{
  "num_hidden_layers": 10,
  "hidden_size": 64,
  "num_attention_heads": 2,
  "num_key_value_heads": 2,
  "head_dim": 32,
  "intermediate_size": 128,
  "vocab_size": 3141,
  "hidden_act": "reglu",
  "norm": "rmsnorm",
  "norm_place": "pre",
  "norm_eps": 1e-05,
  "positions": "rope",
  "rope_theta": 10000.0,
  "rope_fraction": 1.0,
  "qk_norm": true,
  "attn_scale": 0.294,
  "bias": "none",
  "tie_word_embeddings": false,
  "parallel_block": false,
  "extras": ["local attention windows", "shifted keys", "gated attention", "capped logits"],
  "init": "normal",
  "init_std_qkv": 0.158,
  "init_std_o": 0.158,
  "init_std_up": 0.158,
  "init_std_down": 0.112,
  "optimizer": "muon_variant",
  "learning_rate": 0.00633,
  "lr_mult_down": 1.5,
  "beta1": 0.95,
  "lr_head": 0.00673,
  "max_grad_norm": 0.5,
  "warmup_steps": 0,
  "schedule": "wsd",
  "decay_fraction": 0.577,
  "decay_shape": "pow",
  "final_lr_fraction": 0.05,
  "batch_tokens": [8192, 16384],
  "max_seq_len": 1024,
  "doc_mask": true,
  "train_tokens": 116300000,
  "max_steps": 10272,
  "dataset": "wikipedia_en"
}
Each number is 128 + 24 x the weight over its row's rms, rounded and kept within 0 to 255. Layers, rows and columns count from 0. Numbers have three digits each. The size before them is the row's rms in percent of the matrix's.

# layer 6 attention output (transposed), 64x64, rms 0.424, rows 20-63, columns 0-63
093:144136125131136099169110120128114133135110120129152171165108117124105117145183092136110097155138142128160114131087076079143148084110157115080148147143095094122135160152127143118124106111102121
103:115150143153101111166092072172112113158126082082147134124116123139152105145134116099146119121074128132122141155116131131092134147142103086105124169159117169112113147112153123148147128107162125
113:086116122126157149092146121156131166138135141120110158166121072170123121113124117133124110151114165120164164120206124137145143124098105141101122091131148117126133161126116157133091161126111124
096:100119111142171180140129141104187140133098164115121126162152134133146143126120130121106115121117136145093154133111165110153114066117128128127139100146128071121136122143140125181115111172123090
086:133090136121113180147117119134130171161143108145112125126083139124114127088158103094138140126185130166145096122146140125114130114161139114083139099158116114149156152079108121098145082138124123
090:108152135156151129110131092128113124155152148130094139109131120165101155133146130128138050167166172142100156129104093103140165125153151137125143164111144126119123104147148140075133145149157120
084:108113119198158115104102119147155109148148143116137131092112137094131094131120103126098159096113135128123118146174136130132122154152114200085157116108136085136103132140095131138091132142135134
087:169081155078119137082110075143158106116178137144115096114148139126130154145114127117123101108151110140123132160128112135120126067138128132111157122118098138161162129120132152169125133147098098
102:101131116158128166101076149143106134180094157136104070171116168147096114146149093157122150158108148080121142128130126146135153118138140112157106129115129125115160084133145144113140127141121125
105:146148151124133131123071149079126100129131112112115114123126139156145086124143131108151106071125095104147092148140125148112135138158108162164073132118127138101116104187131133117146099137112088
107:149130114123073075134130134090118149147123128114120139130133130092115119115121118140134161137144136142120097111144145126063150098159113154139137119160078132090123111184169154129122118166100160
096:165148142134106093124142169096098139177154185172124120110108145131094099155147174104136115133117114149146141118120144122111089115108162148115124152090083106124124131151114163136118103144144132
103:159107142121153115125115131170081123121149143165117109131064116157103088139110115102146095108086132172115180132109119136127136141120145131127165139152126127172125120141103164136102095126103157
093:127153134105141138171135118131109122125121149139103084170146100088116142173122128150114195120101132121105125117120123102145113119135138102117099125098144094165077117124115137080131173173125143
101:121117115124118142144101200146137125117127160119127096146125123100118145180154177092168165119149085095138141121095135140168105104131133166131099134110123137129156079106150113143137145124126141
088:118142155153123106167108150120126163128140150102128114134149145155120090118135124151099099112084146149126162140116158120128148149154076150126153145078088135170160116154109139081107149122171127
099:093086138142109112142145105135146135114153133114110118146109098099103132131063145085150179111144118134109148143162088129111127162151129136171155146143078131166130102164141129156105149123134118
108:163148101132084109130166147088095096125146146110118118104128145088099138104172125127134155148119122154106070108160131108110138177146125156140153099148144126106125138139087160148085120136123125
088:122149123106155089141163120104078140157090166152131134126120144118109164136127126079102123150177111118147114138143103123088091170128133115152154125169111103125118140157178144135149120143158147
110:106142172111136144126148119118135095101140145111128108132138164112162134122140180122092108139124091091132071121080112128166080159167114133128164119118089123117135136153108151093143150123113113
112:084107160128124152122110137135111150146094108134140100150117162154129151140163152098136114158134104080135093094077094123138135134131103190104102143153132155136113127165122118089160132100122130
097:138152153134141101131114125117164138177138133107159139153135150096115134172142132074128112145088130124174153138151122148121122173095121118157169178167147089142145122112122122130134095140168128
103:139139129149126141136140077156138175082098100107114129164096155134134155187148123149132150170142099142116125110115134157094127116128128099141099160139133117141107160110188100125153114098134124
097:126183143123172095166160103105145141156125106110115160144167152115142152104107105089100107113157118147095109164110130107128092139135159140166155142096156135142152112144141126147138166143146106
099:097108117165133098120186140164130167179133158164138088140170113143117112092115133118121123140130146113142143142143149104111118149074127170152118143117130121147137136115112122172115182145109133
104:156101146121140135143153133150126134160106088111160104152140132100105098090181120110126127135083137164176144153143114112103107121140119114120149090165150101158137167111105084095138113147141143
096:154144128143128113113150141125099158173094131113172163144109130097130129111096156158176111146146132133091094131124107143130099140107145158151122096140131164172109157137113166088165155151150126
094:133123131119130127141155108092137142100146141160117114153148182143132154131122132109127129159116157094150112106101165146082086126174120151119145078150088131092133100114125127087137118152089166
095:106132121154162103082112153148140138124152107164095167113120133144131122156178137136134146149141114152100187120117147096142135140122120166123146111157100137109109146154147121184132065134125130
113:142121132151098162085132173146110102083162094129136121110103142087134116178115100103119133122177107113135185128151119101110134114140089137130138136109169112127097153156136133125118119089110118
102:161133119141118110109177079110125089163099123102144141111139160147115162106083139143098125143120151104109086141078118087155146110140153157107168111105120099124136107136112117108157142130143154
099:094162150133111146157132119138135169145117090128166134110116163096105104093139138082139175151155150122112074119117137125137129142132124137138131185077143140123140082127136127118157144137094098
112:165148159150162159147168116080137126141124139157158118127129143132167137129129108131105141112102127112140146141072135120103088149105118124097142136161056148142105163123128159135090102118147137
086:132126123139128143126099097132139115128133141109098104176116166125183118154100100152140147114100135122139151135101113098097149133114126123150126153145131158169156161198160175147127106128095099
113:133124136121125100126146146089149063152083161141179147125155147066177140107143134135119102121156105126120080127100117128102118165119101153131115130147108143165155131129111123109130129111128160
094:160113100109097097099121154171104125135136094109130158129144120128140138142121048140117123108114166163118118152137117175113163139141107083162114167143141151100134133144123136158154132132104156
106:137131119091093075078136143154158164103088102127114143128120098128145161130088116116157147083095121124110145130157175113130104139134098093129152135164141143122130149121143135131155175101134130
102:129094147138104111144148144118161197134194136145147125148160098139116155119146128133152144101115142114120150122148109117161171123156155122117124074149144115186120144127162148128131141116101145
097:131115124135138141133134125133130129122130109136110117139152158132106134120108119125073098139076104069100128114158162188062119157115124155175119107124119147173149133109141157129117110092123136
100:155172122140167156137111120161149112123114161156166153107115181139090155138115178160099107134128124147163138101164121138110120121100119151133124135147130094107118087172104147112140122156136156
094:149103144177112091124114130111092119137115129168158139133083161133146128134122116118131113128098145152104162177128157140109141135125084161106104114134108128130140102112177142166186107161114145
093:124159127126104119111092121121139122102156183151138127114115165145076100098120110164141102158163100098126154209119144099114115120157143144099130153128110128149119110110132163128145104142135130
098:101129133102134080176131122141129091088124139108145118113121143123166115079130161156130125123118110105162136150123100143098132078115095139162118123113130105124173105088106120189159117136112130
101:116112156152163085117148113127169120148136141102136151140113110139077123130150139106136099094157142095167100092097132140093111120081130170131117145117100120104168155150113148116158136158132161
# layer 6 attention value, 64x64, rms 0.526, rows 21-63, columns 0-63
094:112116124126137132108130084152129089155117096116113099135155149115149129146146151144171171155124137138140154111105125149079139126124139110142094132166163116142097153133096182166151160147086100
098:124139129098166146104116165128147116117166084149091141119143108090134131109095131176135060125148155107121146104159099121125170146125132138129135095073096108144132162124139119145146135140154127
090:116125110107169125109145176136127148119129143105158169147101109190164134085155108105152157170106118116129105103138131142112132125136096162128141130130063125147173123108122096141126122103144123
087:090154186122161108125103132132130165111122123079106179107108148134131091123149137180136106065131110154158140140095099114099118139140154134100122133141131141118151141113119120097125105142099106
085:160140113156152183142126096136128111159089123137112121135123139149119118155162144116133107122115148089111089085106098126147135116139191151131096159132122095103147132130138059124121138155154137
080:144147124135133126105105147174106147107140138138108129130094123115094113106117120152136093206132135150145150128161062111073103116122143156161134111134167126130110097095112147111123131111153131
081:074102121124125137102141170190162158105090138128119125100119094112140118097172095128106108091089121137108116131142159133149106121148122135124142125143131097102122123176095121183122137134142126
096:087166113107147182156103160107125109127122145136097133167148126158139105136110156107135120163133131143089124083121142148138112186138123102137120148131122163147129088155100124087093145103149118
099:123153147150147147137116134109087139132133104071142097139096095122121101143126130138127140146163157108119122150153150120112112103125067124155090166177140124104078114160120088134118116090152123
098:135182094126143141152141145113088137157104145163168164133107138122132136123157134125127095091130085197134145168157150150109136107142110122117115154149151142173112129115093100136123125122130094
088:116117119123162109170106110091084139153141150138090170116120120149116199117158125104098125088096131098096085128129111093116082115115111101147120107127136120106109111119144138153112150117134111
104:093132149142104113151136123150134146099147096156127141108122080153160156148145189124134147113082126158145131142123132162164151118136085137150118110147149162103114132133141130110105124075084158
104:132164154132079132144133151114137095084075131153145143160144128140164145124148130102133092163127130101178137097144142118086127132128151129137149096134126149169151113133104168144139171117116090
102:080168113137120154128160105091104119132107120156128136134106164116158139126168103123139153101105149102111148121138145136119134099181143084120053121117139154153102158117113134139141120146167117
099:097163151119143117150117131117119122079137170122127114134164081114134154090139104115106115112109118128104184133135126167104102084092103123113159114114143108108128101156133133087159101092153143
107:187155153139153121122123126118131124083123108137157131109118120100145158157150134150129147106122133125148125090216127123131108135122113145112110128095121150105147111079150116074117111155144093
110:121129086155129141152142159133145123102126155142171152141113124148119136156083111103149119135115104092124112095102065153145111122171123158135094143137116117128121125119150089078100138171111163
096:159143121134127115167086140142175110123151143142149095124118168093123079120134174110132154118138107149144085100111132171149127117094135156087094149117105143159163105155158136123109132146115140
114:106118094131129154183113069085094074158099144145142156156140150145133132061127152145116103120134097144136111104122118110120131147104117136111100126126125082122146133122151134110111105159115110
108:070133096115134170119126129115129111121161138142092187114108137149129107090128168119138105081132127114126117149144121135132119160108110110076114123119168127173166131159095116095109122131157111
104:141120161155144104116108114148091133141106122133096093159140127146156139128117143087106124114148118137131107137132165195157110129134101107102118121096109156136104083126148069123129184135145158
108:150146095118088151092109162155144129166148125117100122111110129131117090076126131112123134124153135142142128165152113124089105113102145128146124128151104136186122134080132096115083137073142149
105:125127131157101114128124125145124139151092107167185134143173126109112127108154099145151155157141152147112136124118144150166163152084119175098118129117098070167158086125144125136124147130136139
111:138148132173168112136065163124132120156131099131151150129132142120183143163122099141137091111142148154102153130125114128118171117129139110107117145114142130124161075159103129083173124106109123
106:154125144147143096136086149126122115118122130110096177088147133124147118121108136108146112163140158165091155101094137175161099147145118134148132100084143110160103155174110120115083127121106129
108:096126104124126082101107152127154105134153108169155081117156154144142100157131084092127124127121122127157157107119163086116125123148096135095140138120149117125169170148095119115090104127094148
105:164144094169141135172142100108110113134132166132112113120117137125090101158106110128087119097132137158150147142116115130133107126090202144118089091145137141123123135130109181112089149143138117
107:135113082148130143107138124114126130131115113138123117123092072153153051141149133126139192127098129106107105150115127140149132147129127088119147094137104135100109099124179146115147102114171129
119:108094121121139143092147126123117140089129138069116123113102114105169119112158159130105143113123167132129117161120090119143140085151137103152124117115093114148143125159180131107101133174098080
106:173098136127107118144158121083124111141145138148138142170178127125132100145101091131110108089122093092119120116132071137148160144099099137134116153124104091142144165133114171116108141097128153
105:089107122141159096141141152128123110100132149116141149131115105123131112139118103148145128123140130171155109135161139144121120161152139157125080139149071078141150104115051101113129137148172113
113:146132099133116079133132167121106097095116118151131115153128117161109169113072160107103130136144119167097115161120115113143134131085156093097166148115077147125131115144119147107110090108106131
101:143124088131107154137116155083150160116085176167110112121133112127147166120106148132153095155144169116139136138174145116157159146135102126126143111103119156129153130126127086128114125103179171
117:097099102162130158140122146106114138119168136143126095157141196136158141114078119118126111140156135087133132138119135130160108154119145191097138183128111111116127153123123141081134110124107117
109:159105177116148133109115132161140118098144140135141101125067123095134147116108134133109143151116137107162130115096130123150152079130167120154123148166128088153116117108118078153123146069149143
113:152133152161155150140080153147091139117161114127125137124142107156146092117152125119104138131139122114157158095173133080176143072145158136147132129108121118145119117079140132163136091136118161
113:103135147096117133118097146093140127097092080125101165125137123102161107152099121109115094153073134155127143126118114084139100126092157134122124140110193142128093088117137112155126142141152137
097:151163137142144137113093128131069106150095170111101093125134095146093133161128140115160129137130158148121152106086095092147125090086091161114112140162119160143126109131130117100136156110127126
112:119128091104152105153160136152123169156115152166072081117107101120156144128132097139083127139141124126104091096132127157112134145135116113114125127139139121114169105121107160134083168137078141
100:120132111149116116137131134198119124101155125148070120140151118063131097152112125146149137101110132108149171146097150122144168116119168123127180121110120132120128137137142138099121121102174159
097:137161112131146139165111132103155141149149153107099157155152123115117174167102085155144162096099108114158098160100118115144117138143095103142134098117091114152153103149152169160115098127128122
102:147125109164131142117095106150146098162117147128132121107131149118145188129177105116130150067127155121117131104113139111148133183130158110192158159099137108124136142137124128161122154128138158
114:124106152149136105173143093094127122164108146148109098119125127151105122155178121070131104114111109131127095153142093130123125151145163144070142165104168090124134132133113110132160117090118119
# layer 6 attention query, 64x64, rms 0.411, rows 32-63, columns 0-63
078:086147138105134124119072134135162158089133099127120186169171152159118139111149116119114113130142143110142121129140088138128104170107131146150133124102108118089163106112130162115076117114106109
080:119071126147130088105127163129118122156088145142141120124131129120135109117099163139131137075088107090114179136189126148115125106154125134116114134149142115150161126122165067105134139112117134
073:149105079143101073171114137106142166113119145093148152104152147108077092112117122173111144111100122129104106134191129116094123112136135105133140113104102112121146150141100157131109145123123130
095:118106099154114091145195107122122123137107168113133102108100094100122100085138163121123115102120132133132158110117161128084139103108107116121151096158079093134111137097125076127128107133128140
082:144152139108144143101122112148091109114148144165148097100133115094152143121161144094101118153119107163150162120155099140159094142173124096132157123163136129113116062134128102160157108116127155
108:143183148103108160148089111118148114063158144138143149140150157140115147140151100109106133165168100147134090125098096104127102149137139134144136132102135142119128107156089184133113133125122108
107:147149097140112070159142123118153125142081160102097157132124105108105129081115172145127141107120099149090123132152143112119147127137127130139131101146080108117151132139146096123141192095158114
088:165163151148123153102145154118157130100171131169132157137154099098179143130149113155175121138186128165164096145135113115135122146144128153120128118124115134181150135119136156141157150121127154
092:123182145093140166138069101112131139096144117136138133131141162168096138146135117105116121153150113098138115132078117134152073105144150141087150114118153141127143100184131142129126092138139129
105:127148079123100119159115136140142106131083144091073107138106125160105122096126165150131124118111106127080101161113172096164184118125112128126106136109124132138147143135140111119128160098113090
095:127129112102130193122153109180133090116109149121089138148074092166105132152129154090106127175148103158158134147088129146119131143119111104117147126121106117127121092163121121137117097127106129
107:177122107117089089151125107127107098080081104134107128125120128154134116159117115117101136112118112138102111117146126149134174124138106125150092156063083120134126098118116110118152176104106123
092:141181111132113146140144107150116147119077152110116115094096157142125112152126132125126121112098094108107157156079204157137142101139100091134104125127136135103093103135118133099121127089118114
097:157116105136112117118131103147129124186088128116083101114079082119110113113116158162128114130110095119098125139179177124129173099101156133145103138114118124153137144136121158103143155131155110
092:116141107146177156121118125141110125114111099103143112104116110147164113104167138100094129140124150105179116106141135127150100062145123196133101130092115114104128094104140095153123111111134119
132:167130132118122143136114084159128130144077115129104146128094158139112109164095124155092102130120140125109138142121150134125190119137110095117117125099109101136118125126094162068191151116142112
117:156110111134095122160163099146124127173102149090111112091155135143109128103086112107129143081103114088089179137138138160098133135097120097158137122154134087146118145133131113088146124145116130
096:110138128045120148133118094137135142095126131108120168153137110118144114133105136159137142107158127131124091094111096094091122160124114169152144095123123151134160088156148098113134087145104144
116:134102128102132159112114100112075179134149122119127120138171104149124135107118082132095131135150149111090142126145129155146134103151151135149077104154130088135123127086140110156101068131108147
098:137113139122167148132146105156113092139118146097159147126159162108133143112131145126065115151092126124205099137142094115168110105146125160156129139129132117126138136146159134164088139159110116
092:117143096142137135197149116188123108109120124126108128133119144106142127161099112153113157155119110161120143124154163165112142139105094075113117158167099137112109168105088122129146146132131143
088:142157168162139144090101091112137119146147131153145093091078080148123114161143150152123097125088149122123133128105184117140116116140141110098159124120114143146119137132154162135124143171169112
090:147118140121092132109120151165163184116162147129100167126082126147099134135093133139153126126126143139167129137124130126117141125114097119098142144089080146137182145154124113148126121058111122
098:067152107158111123123157134168151125134138158133130126112134110140095157143152124120117188134121126106145095093112125148176079120114152121166115162142147149147089157141100117124114101132167136
093:163183156117130167087108131139120171093127092146102112123132124134154171141160085126113116157088114143149174132124109106174123152151131106152134104113143108152086100106129117137138120126111134
097:150128093111153097148117111109163168174093113111131147147146106169158160076131113150136118098159108127129114125136137151107165126120142124132129082113117116116184139148109124140152107148097175
087:110125092134119130119162131106148115151087124164129119106107142144157162087118196126104174153141127120089064102118154135118114129137093111107119103127126101151117150137152133105157160105138116
099:124160145113115080139110117131163130151092129116112108131123084158188082131131143138125136061126087136129096164155124111118154119108173090116092130110138139126127142117128126148158132093122118
107:097127146124122142088150102177118141119087136120130139130141158138129147163156140107167145115123180160140168135084131120120105121119143087148163157120173124153116119126119110114092132069157129
112:112135136157155146124136130101143084144141121103119139108117163131149115109107122137180098178095146147145145153171157145101107132134115116091115156095108126116144143107204123133174147134114121
103:084111126132094169129176104120139179117128111130120158119132091143130117100120108127137143113112161139141138111173151155121125123114082098140114088133152144168138142071138066143114119123118122
087:091129141099119102088127145122088139133123129112153121160146123099076109107136130103123107092136164087166121070103152114114098100141146178106157133097099147107139121104112130104123139137110153
# layer 6 attention key, 64x64, rms 0.419, rows 32-63, columns 0-63
091:119115125136138112116147107123117188122109144147145122141110144108120125144126117082151197124170103142149098140105160120134150141135118153122099132143115103107068132108190103170123120153139153
090:111079139106184095130121135117135144157143132125072102129090169108100121089121142097147126148118144108126092126108173128078109108097126123129158117153147100114146168141114154126153146143138131
073:131116123099181149089099154150153134115144102158100142148123146147177181120135138118158133098086110134090138159132133161120088120104128129086125107106135125148165122133114123125151168148093143
091:108120130106129120139145084109139093135099135144133146157091139141154116113072139108105099184080115098090147134184147125117132094149120142150113155125137143147124139113115143119168161083133118
078:173133156155132155145140100110167084180129152104131097149123117117111064156135124123136140087152178124121104124113125115105135142115118150103117080146098105146136123137154134125108096163106117
088:141131120122102157117112120162123142148136118142170132147146119124105106113182100119126185115172138178122130113097093152146164182116111130150150109112104110123140082120151103151091126151132151
082:105145130095088093146095114107136140128100138116167143146145106153129140118116133139133158153095087085057159121166116106153120127155142145161104131136143126136130119113111132093161137126070115
088:132149161141133139130112129129098110127109140126143171104125084138124144095171111115100175117178128172137125124095073129153093125093120133141102144137129158125126132165157145107084092136135091
067:172138150098184132127122128152103107139111120110135154129138144119118119117161097131151163104153152178102111117107068160114104145104121140144148162144135142174114138117088122121125161144141175
104:112128146109111066134117151166118120086106148117116135133110160132127148141080122147144129090088116100112146154187177126141135095155120156138093127124129163142145130145126136102181153133136117
091:145148114116153075124125121129181119139110094128124124122127132118116084121104131112157117094133133116110065093133135117143091091107168114106155162140111143173101157084123131134145154162132156
094:111163118109108093129087141128120143157163126135106112145098162158142111111138124153121126152130136089135120156125149112148144106152128167143166111085137106099101125098121169096155172187132153
104:117147104099121106124136127157105126103116153124106139120132191162107146157124121141151148120107165069097175159140157138132133139146111144138105142091167109123102092141108099086142162121115101
080:112148132159112100109149119140159073118100136120139097101101116135091182102130118160151150101132133119126135127142191134142145139134111178102111126083096109137145092118156116097158132118156137
094:126120149098153097121097092096121155145102148149137111147096145135140101157098118103124090180074124105113133130122165111130121113165135090120123120135157110113146190127146148132175100120116122
122:147155121109131119096114116142142118108159128130110131098109135147097149112131116129127144099120146111110146167121151137137138090135115161123098177083170100132101102142114138072130209144099113
109:092125102142134065134117163114104164156141103166146166111111146149151140114134119142136133109119121086149128161156142135101145112154105082137144108161150127110094159105134116175154106108112157
130:099135125115138143102127161089140136130155134143164137126135085141095125104165096081117167081138153169143131109117130113177092121129114093137104120183157148123126152158146151158125115150134132
092:170154151098150111140119164127157131142128125144159093122132121160126098143099085118116088147124170112134086085125089119093123182136143106160169122137109119100156146153114142133119109159117136
109:095113148119129133128123098077113134141126151151133119119137155139151144130139139132090150157105156105137165166142113165105109114094127139095092167138138153082179112079133119136157110089156106
113:110150128131139155133115160103107166087168162139147103097157101162152143098099076115152158145143116107178124158080154133145123145145168126108127124134152124151138107107132101165138137140113135
132:126159128139123142087152131114122130103148134120159120119131157173127150130098084120134164114146107149143123120099106086106055115139149117123160145149156140116127152086102117162153073140098126
124:153124107114105086106124104130117155180118138151155137147139145110129144111148081111130132121117171151115078119090123151116181124128156129098170128126125086149113131093143135177110144157095131
126:136139113155119104166105114127133173167144116113085175176156141114154139158138123175099110117101161121115136072151099093162116126123150112132153140122100139144160151094116114139131107144127120
114:088145091123149113147126107125098148109143141142149152097096144110148112110156120131107153131176113107193161194089093120107160103139128130135132134120172150101118148132160111148129129130127128
110:129124109146134157129135128127116134090164132128135152151092142129091157148124120080141140104158112137123111117133164134087105090117163132125151155143158156124145104087067158093126154128122070
107:109115133126150176124123095098142125115107134133107096118138131108161126105105105113140091119114183125131112129143133155115119084155133169157123154144154155189089165127173123102151119122126083
141:154101126100173103102154130073143126065088123117102127112146081100150107113095157147113091093133120150122149100175140143125159119105122121139115109110142122149114132124165123136115131132131167
111:075118138187151155131104120132114155079151121142094130105143141176104171102133152133122132134123125124141113131137140150175135133148106138121126136144190155150123117157143145145101153181113119
098:143091111173168157125153148129086133169094109099166086128127152152157095140157122159177159134111137130145157124088141128137129084112131142129111143115143131132106126133116124149125143112077162
113:151142116131142119147153114165125097146117125110115148141127102133170096150099144142129086176088102131102079143140148150087169110113117099125081125140083108140121127174140115101120142106101116
113:117112144107100124118135121150140140139082114130112120097126115124136105111078112062126122163157110086084127108111154122123149124143145132115141159105127169091181142111154130117099155087165126
# layer 6 MLP gate, 128x64, rms 0.434, rows 0-20, columns 0-63
105:146134111107116126146109141143114123177102101160124139127123120093135097142110089164123081148102154117151146108144153106129127144083076144157150132121121159150134139126114174119099104113108063
108:137153123101191143150117159107078076129124131122153146137153151134131128157108165139160159133067111130126142121120190154150113129169124121150134124125126137101131141104132128082106102140130123
104:117099131155141108175107173107106147130120084119100137087116094140133110148132074154094102139138119083131092132140073109160163151098146135104119110128102141132105131125152147121165141120123116
108:135139098135157121142156138143139133127149145120124155120092198102149114088082077191121129122147123116094144131125122157095093133153088081148122106119152099115140126124133118134100145119133140
100:138085113165137113158151157132125129104145138130109144114149103106126151149107150171122102128090090124143118163109190145138114158096117127124139126123088121137160110099100136132086122139086183
105:096149083125107137121120106143140109143139124130106157111125120159150123108158173099115118088128105125124135100116130152111137106149141131115086085099149182096081111086138090143110097155100105
085:117164129149087145110134122099082150139152130122076149108127087178132145126141185136140133127144128152182134147131126121124079103103102122154115132105078093120149150123136145127129129136135089
102:149124120129180094132085148129119129138115130077144116084139093182104155120112166117102109112153105168122088143115113121098166148131104098109122121130102103124125110131093140126128092086111124
097:152158145124083146142121113114090093098169149125130094090108184108182124107115136138119143109154120116123110107131158115148152122096128100112151162162119094116140118140112153123122105163175119
107:140129104152134167143123115200142112093106125116159142117078134095155102112116138190105112118166153118126150169108100119129153108116122111140142148089141116143097124113144129166108112130152102
103:144134123084134094103118103152128149116117132149112099096129089113154110080140120141095122103116131115135131094126174102088123123072115129127175136105093064110114126137156144153122131163142131
092:156146107101147124129125121162111112129140109134107136126107168132087121111089114116116142165098161127116136144155109148114080178110097113106138126108170134083117154120190116150144127107079119
098:145118142129172131126163109163100125088146126148118132132135079166146128092104131138125142137122148168168199099116131143124149124106102083162137135097089136154134114121092108122140104136152121
102:105130098160161129154137117139126150090093136158158124186114107162139100120183139133161131160078102085146146120135143139150105155097115140129142136141139092113158143080125108138141134111115122
104:145130116116123130134144100117110070138136145155157169151107182158164153160136142143165109115099139152128127136142128189101143111102101117099139153133133152132151098137110184107104118104144119
099:164147121129146152158124127164109110100129093127120124110115115091171103092126079149103120115132182116141140156154098154091096121100117146108111077118145105082159100120127116108147130111116115
112:166086113143128126113152108165124133112101175118148127158130142125149148151132121147173115160133182080132111131147122114122138098127117163117166143121104117141079132113180167087122149128148134
098:194127148148158150115108122139137116168101136122166116131111136121121085149119161192114135116128103128126151142184132143095114132163132125165147140152098113119114106147081160130146106122151108
104:131103101111115118172108112112178111150099143136139138098088089139150133093118152126110112057131082119112140123087115113105114107099106127111166119101146099111105126113125110152162162126129137
084:107133141119111137119175153136157085141101136144097122153123135106161096160113126120143119169122170146131122096108129176143159134118139123091113112102087104117126134056161139133107147116101156
095:116151120094164167138144174071119136159097160074096113096147143117138167158122136152118129140085134130111151129126148146103135097122149107092102144134127139111116108091107099124157118117149153
# layer 6 MLP up, 128x64, rms 0.454, rows 0-20, columns 0-63
110:169116122135172141124151109144113120128123131134152137125153122183104105126091092111102121098101082112093114160125094120110125134143139144126192109091153128143159147115099121161143135106079137
098:127159127136136104155126147131149141120138147130161169134125130112106143155109092085143136128077153149086082118139152166150109133164141170118144165089118121166170119136098161135091130155137125
096:166134140088155093115138156121121098107167151114110091120155170121110164104180128120101148144129155118113087110100148145131102101107122144082117142112137145104169148126163104115160132117127159
100:118109109127126125153131104130088132099164102095107101082157126138105116090173113163144109166093097156123136089100131113108096093107113132121139143107110115141094137152168117114123082154119147
105:120078140110115132131143119126169104120106123118083121135148089157110171116132149145091137098141130165142115152124157153137139130108100126112119071133167148083180125131142081127159111102122122
091:079128146118139117104130113134089123110140098125087112091126137112098165145127113145155132111103131165096110137116122143120156130133162154127169137164099128118051133125117127125118200119121147
093:100124123175151114104155157136138131152136161169124153128103092154104135103148126114137100132178129105133115111171139148117123161119136127105126166107129143079124115083094169092123144081119145
102:118191115116091115118096075131116144111108137139147125130109117121143178133132115144121163103135126196094087100144127135127100135156100131107116140091097087133128163118136147119162138099139125
096:095136089120117118098132138202160178114087102128110144126142124110069126118130164138147130138111101156114130125116116095143106139102124148160171114129116129163131172096117112148130123154136152
103:145137149115161118133150152154108158134129075184145144062147144144162107114159130141094091096089139150115153143100108119116122133130121153113146141129080135152115147114126098140159095122149112
103:107157147148143156102183072105160078105120162118107169110138121124150144156132163121107132132132121133107152121125100117132120126115128115148122107145144046089147141130123124098133149159122113
095:145108125085153139113118170088149148140088107119153140151122128128127100116062106135116144150140163108129125120125115127152133170103146141069114141135108111149136096124070138144124166099134095
104:134150131133087150106127168091177080146152112138084108093161091134150100157111128125086120149134137122130101132163106139134132097100132098112163111106098127068119120133151125137126105135116109
101:135113161125078106092119127099073133124128117106114130108098103136120160166127115131134122121163114124100089113108153102181150168151108121115111126088118141106125142120104056142110130121102123
111:130129118123139102111163166142153135161120101171106122101122148120110120131142128151138173152166130117135152159109113121160180150143119104121151108166135128091137159181143147121131152107088074
096:102128112111126161120142101134139103123129143165121131123132089139170128141181123102127080067107146131097124146100157121135120162134092148113147168090155176102140105109127123144090144148112142
107:147115114124089085142102125134137128167115124137110135134101132092192122108128093082126145086130137084152121136127111170143129109106181109116162112100132091103145085124145154138109133112109130
106:106127128144074134104109124109152118166114126126126113145071093128091118173092136114146136130168157125093086144155107122115103106132149127147080169132144098131135107145127131126129181120106100
101:171121108123109131123139101154145098176114114140108155108165117150154137138135081144081123146158110157131113124115127101129098179143112118086089134119188120103151105147121154135157139098124140
105:167159129124146121162126116095119143128111138124130127111180170093175160125135107168110097152083161117150140158163101138101153155125135097152109096130155129097138133123174121137102119126125157
098:156148130087141099146140094128159145160097144092121160112100118084127124096134114108102155128124173103109088079129125136114123113126123090102163127148119124148090134111161109102162130120173142
# layer 6 MLP down (transposed), 128x64, rms 0.651, rows 0-20, columns 0-63
107:136096130110172130150105155139099087143118171141119105156121096125116165165125085153122103138159142138129117140187106149145109144124115078185159084119118135109131141134124135127106136114156142
102:113087119123111123135065134108093132128135075132133126149147145122118178092110114098110135152161174142152139132176141136191141099163114134122171112104128134111138129104101119108113128116143137
095:141163126098138170093104148161110111131097117133140124121101095115129128142138066098133115114099128121155145138141126131187149124122128098120124150138166086126079082122096098125146164141143105
098:189144153146145111121115122148169154159102101128118126108103116150112148152147094135144146113132174101073091112078141132133154184145111120159114132138122099123172101123149128125150117128136141
099:089146153135139183119147088123145168099144142115121154130143125096120134138146153163106127089110098180114138117128143141143156131167122079191142131135137121082117092115120100122109123114119136
095:088141140143119130104118156100124135158123147113121064126111088116128107122136114135119123088147127107131145132136151122092120116146224102174138167141132130131114096115132117171124114132112097
095:153106121137110111109099097125158124134109114128105084154140120133131145109100105137113148139130165099135127117147098117177155125131134110119139155098172071139093121177164115113123156186138096
104:133082128157097137147167144088152119159111138154167136130107137167111118124150118126141129077133141077122117131101167128131117107084106141111076096098176144113154136154123124145104131122109144
099:193104147167144110153121101082102115168135099130150083148162138168143111132093149132126101131161118089116147142110132118085157120144134160138146094090091123121110116148133133109135136132113125
108:150120097122127129091094153116130166118138149099140161144126150097085140140129162138134096170136144090133150149166098172147125132105165131150110160127124150146137135113131152187110123093087147
101:138092152162124113127145110172122135121136155130134174115149135188154128112151162098179144144115117133162101165132129152138145146098102175121124136121106132113089120126125105149108142072137161
097:148130093146126108165127121111086129090105126145128088094132126142124123123149097141129127128073072169109136156102116137128125103100138119153133124134139123152139107111072112151167088133172166
108:140097116138127148176161150141131143140138142122124109139168147120106089087132081153127155120098152122111101157162146136172107155144153152181095124126149165104139168118131096122119139115104099
099:087141176147175143140103121112088127139151108144128148121118128136145066136168137144172116138089142118146100154114105147138145154121076090148098123127156109126138117095099119154141131102131100
115:101099136160097100145159105158111127065126137080083131121129130125141159141155144095127145086135134143121099148082088119124104124070107150124118100119151121113112126142123087131113111097125130
101:124143160127118093159111154133138169108086151118118147136137072118096086084142109132114158118109116125145144149146068155135094123090165128082130107113133105136100109124134124125115127137120174
108:131150108107093140155118148151118133121138153126092164151130144146150129122156147104049147125115129164111144142110112195100140090135156135134096111127155114141117123116131093143100138160136079
101:127135162132125176125175116185140120146134117123133130124144149101116122086146120156096133172145105138102083136127107165065105119116154170139107124121152140128132157105121127147102124080129103
101:131132105148137138068089136150141137115117119132143125122142094113148123147126132149187114143145166125106114164166159141139116111143146163124080127162102106146156088144110082113116124161083113
102:099164118138138130152108144121122153130129162093119148127076120137112149160138115118087141097144081101147145123131101113170086116109157169139132161098115111135068095107145161146129141124147149
104:118140129136182141107140079128125145126177112113130107126116137161130151123117096128091129153134141109122091117129115115132154130083102150079133120082133132124052095146111089149112137135132159